config.yaml
num_key_value_heads: 2
head_dim: 64
hidden_act: "tanh_gelu"
norm: "layernorm"
attn_scale: 0.125
bias: "none"
tie_word_embeddings: false
init_std_qkv: 0.0442
init_std_up: 0.0442
init_std_down: 0.0
lr_head: 0.00576
decay_shape: "linear"
max_seq_len: 512
train_tokens: 81110000
Each number is 500 + 25 x the weight over its row's rms, rounded and kept within 0 to 999. Layers, rows and columns count from 0. Numbers have three digits each. The size before them is the row's rms in percent of the matrix's.

# v: layer 6 attention value, 128x128, rms 0.157, rows 43-53, columns 0-127
# o: layer 6 attention output (transposed), 128x128, rms 0.583, rows 43-52, columns 0-127
v43 096:532511475474516512485503521463437487494496504473473491486492491537490521476492539488520486507508476539500459525524476443516487502499499473518516491471476502519520498490485484451488512514511520482502451529544542518538485508506494451497480495525491477487497536540500540516524506480469562525485473514534567516491536495487517500487482493508516494486493491558483506462475485450486537456487
o43 074:484425502521500508534518511512458505541514476487493532508457478510506494524503465497523485515505475492509501492493494472516523499477505500464471477528525497480469510503516509475482467496491514482523500474551473534467493512459513498548570532468499497533523518495501459478535530503490491481513477476490483518495481544492495501523467483487524544474533517494543526488560505479459439514534
v44 086:503513458519508520495529488498500518453483492499525460499492507537510500484474499522480488524467485476541494520515467508477533489476457544515484503547500546481491505512446509550495501542492497521488476513434504487461512501549488482496475463497519548536524506495527528488512505498545483526549430495495520501488472451508486478529496527485496514537468493507502475502448508507522513481485
o44 073:519522467549454501470499532538519494528528546521465479561505449493495495525473509506499482525516473537506471494442474472488484493493490517479504475488512500486487506503504497469493521541487533555470458535511534445542518490480484542486521500481527501480503500514487486475503520489521490500496497516541453534496531510485529521528508468545487533496490485474467499465505477490451487493513
v45 098:521496527492497458466473539504514513516531482498513505523518497540480515482501508521499488503517487469541545534456491502501467472520521499456486460505493467543553515448458488474447520489495460509513503510502481509510490456546496490520490486515480488518471494512509518502510492464482491505534519516531505478497497545500493495456485449527539528554528462536533492534523477477459490525516
o45 088:510495465461520523534493598533488499539469521522531497481508501476529484510552471493456568487513501502476533483528453467529532541519479504507497501496475461532507506498511505465489489488516496540472457467522453468477464478481508495484524524519503516509516502477474500479504506528517475525488476524507482493498486485530492478517493479488525471455523475527484529503486494493499496540507
v46 101:487487523516538518514483515547530503516511497504496511473540535521499528495484523493510537545493470479489515504505472520486521507463515504496533518539527524474478522510485488533503476445522489512468473479499490486535560479496533479478501514477491417480478509519506516504463531507506490455483488498510446466522441529504515495523519460486505474501476530479521497514498498444510486461547
o46 083:469473521516495492532482461498487511481479478496484522500496509505529450504475539460536513463483515484535535489459483494464508501529534499502542500542504505506480488536500511498461541496502522572510533503503473567482496488497497460487509472532505515475505492486479521517517507513497528486487501497509498501464498525526449514439477473529498458528472495507478532551469460541478484525508
v47 106:518523527488507507527482472461487448514491505526489534477466460474484494557471513515482442522518509550489502495482473516513491510496551487534460520513518464507506475500496486492507477544458484532481472476488497532506450512520435492525486472532505473499473479503483483497491482492498484504541508465481477543488530512512478499488514504473539508572523511532514538496491523482545493512495
o47 089:502511499492524474475522551507446487512481556486455489485537503505515530488555501509514550484483519499502526492521495485558509446482509516475487475482496481484508552513513521498537495481507523465496496498535491496478509533488459570485512508468455490504501519538518531449482521484459482514521497460456479496516475478492515490478510509522490504461478476519497502508540509518512451519480
v48 096:491475522468500468494526499497514488518534509463531505499501484506489493502505548536504471446533500516481531477501479520536515496477477464508489474538504486492516503505513482473563499533572509466480489498532526489544451462488492526519505474500486498463489498501506459519528422541488483515536509495509529480495478496481524490523477501567480471460470498490487486518529472490503510519530
o48 082:512518550447508541483487535444480523491519474495526529470486534500455506466485476547505502475493513477498498539509522499495473509536506533510480492484481479509491454517500477517466486509520483471516494520541507491509504542479508437540522501482539494521505498497518505504503541500555539519510522470479508447472488512480478470534473484479535494475521516499549473473477468524520486490465
v49 101:516553526458516508470546500528529494499517488490462504525535500458511492491490538510450526457511521548533486490497513491505522486500497488493502504527532491494545468494510477479470463463499508480450484486482540458516492522512464510529508522496498477491472508437508464544477518477457530454507464503476484512536514515517532516469489473561506526520512547497473508492484519504506503504504
o49 080:465506476483494519515511522461519496511441527456531522505541513537473529516530476486487483513518469516489520526482488496517458486525511503507513516482486469500489490492432460474501474500558522570469504536555492490472471508516504571514491474531508505478512503515511493515508498520487455513530514510511501496496483520518493465470454476472522479475461507510535479490485518488517535468515
v50 087:558490537483494508472474481507477477463503493492515544525505528472502507484477499484487495491476531515487491475466517487484511491495474527438527517511517525490462477483489522443482535475528517494546458509481533502498487499489528504456486539448507502432489498543504520551507475528537476493497515483464491521533516503501478513500520537515545494528472535476532523524528539493526488487502
o50 074:464542489479498500529506465478515504501493482403493472498532504524482467515500531500481516527504477476472478519540525501505491544501530447542496486511495482500516500494470463539554487494515489477499483521462510488578488534494491524511473470505491481526491538524486496495526491479455471501504522486523511513498491502534475480503486520495469515497517505517474462504493486525564553496488
v51 093:494534467489520512496515474485509535491510484536526482488496513502540523514495487456542490491503573479501507499450500504486545520519469502512469501497529487515469518503512483483499449486486483479516554566471546512515484492495436541494511502504503538515509482495483524519501477538492472500474470477498488517524477486524517500494512512566475445522479490484486450478466510456500487480505
o51 075:475529519508504488518501500509533461503455508452513439546527504555472474529466503505488469551496523530499523459496500519534503494477530500481497501518480460502502471475482485475492523513473477513497524502546484510527500509523511521496499496496475502484513492498507531503504529496510500491485488524542535533492556509415482485460486512523443473498526509473472485479495530487467558482505
v52 090:525511531474474453509469500492509484473506500555514479523525532472489515517467452516455519514474509532523518483492507489472491459473523527504509527456566471517463515526495482538506486479493495476501452486464494518515499490508544452511474464532508482460487490516517539510527504531534508508491488509470508520529476531513515495518509540498517510516451459501519472523535484505488551463503
o52 067:490524488514512505508477464533500495477526475437488469530495509481518496509496541500533518487484487475512523454491499495509500507484496417520508480519469490477483534499516456531513541519486515499507544512484462486542515519463501536445495483502512541568521491482473486488494540491492478540494464522489487509440463521515516502486502451511498511506470550533491529503496522518521492518493
v53 103:479482484507551527509484514472459554491497547468517475513505502515512470492477467513541519493504524483491477500488476453496513455503478502526556451465563473487483538529471462479511471505522481504520542504497487489498543505525500526487501489496492532506555537519492512527505486492502509461513468544480531440465530510514524473476478478508504514499489463507503546495489503516479482493524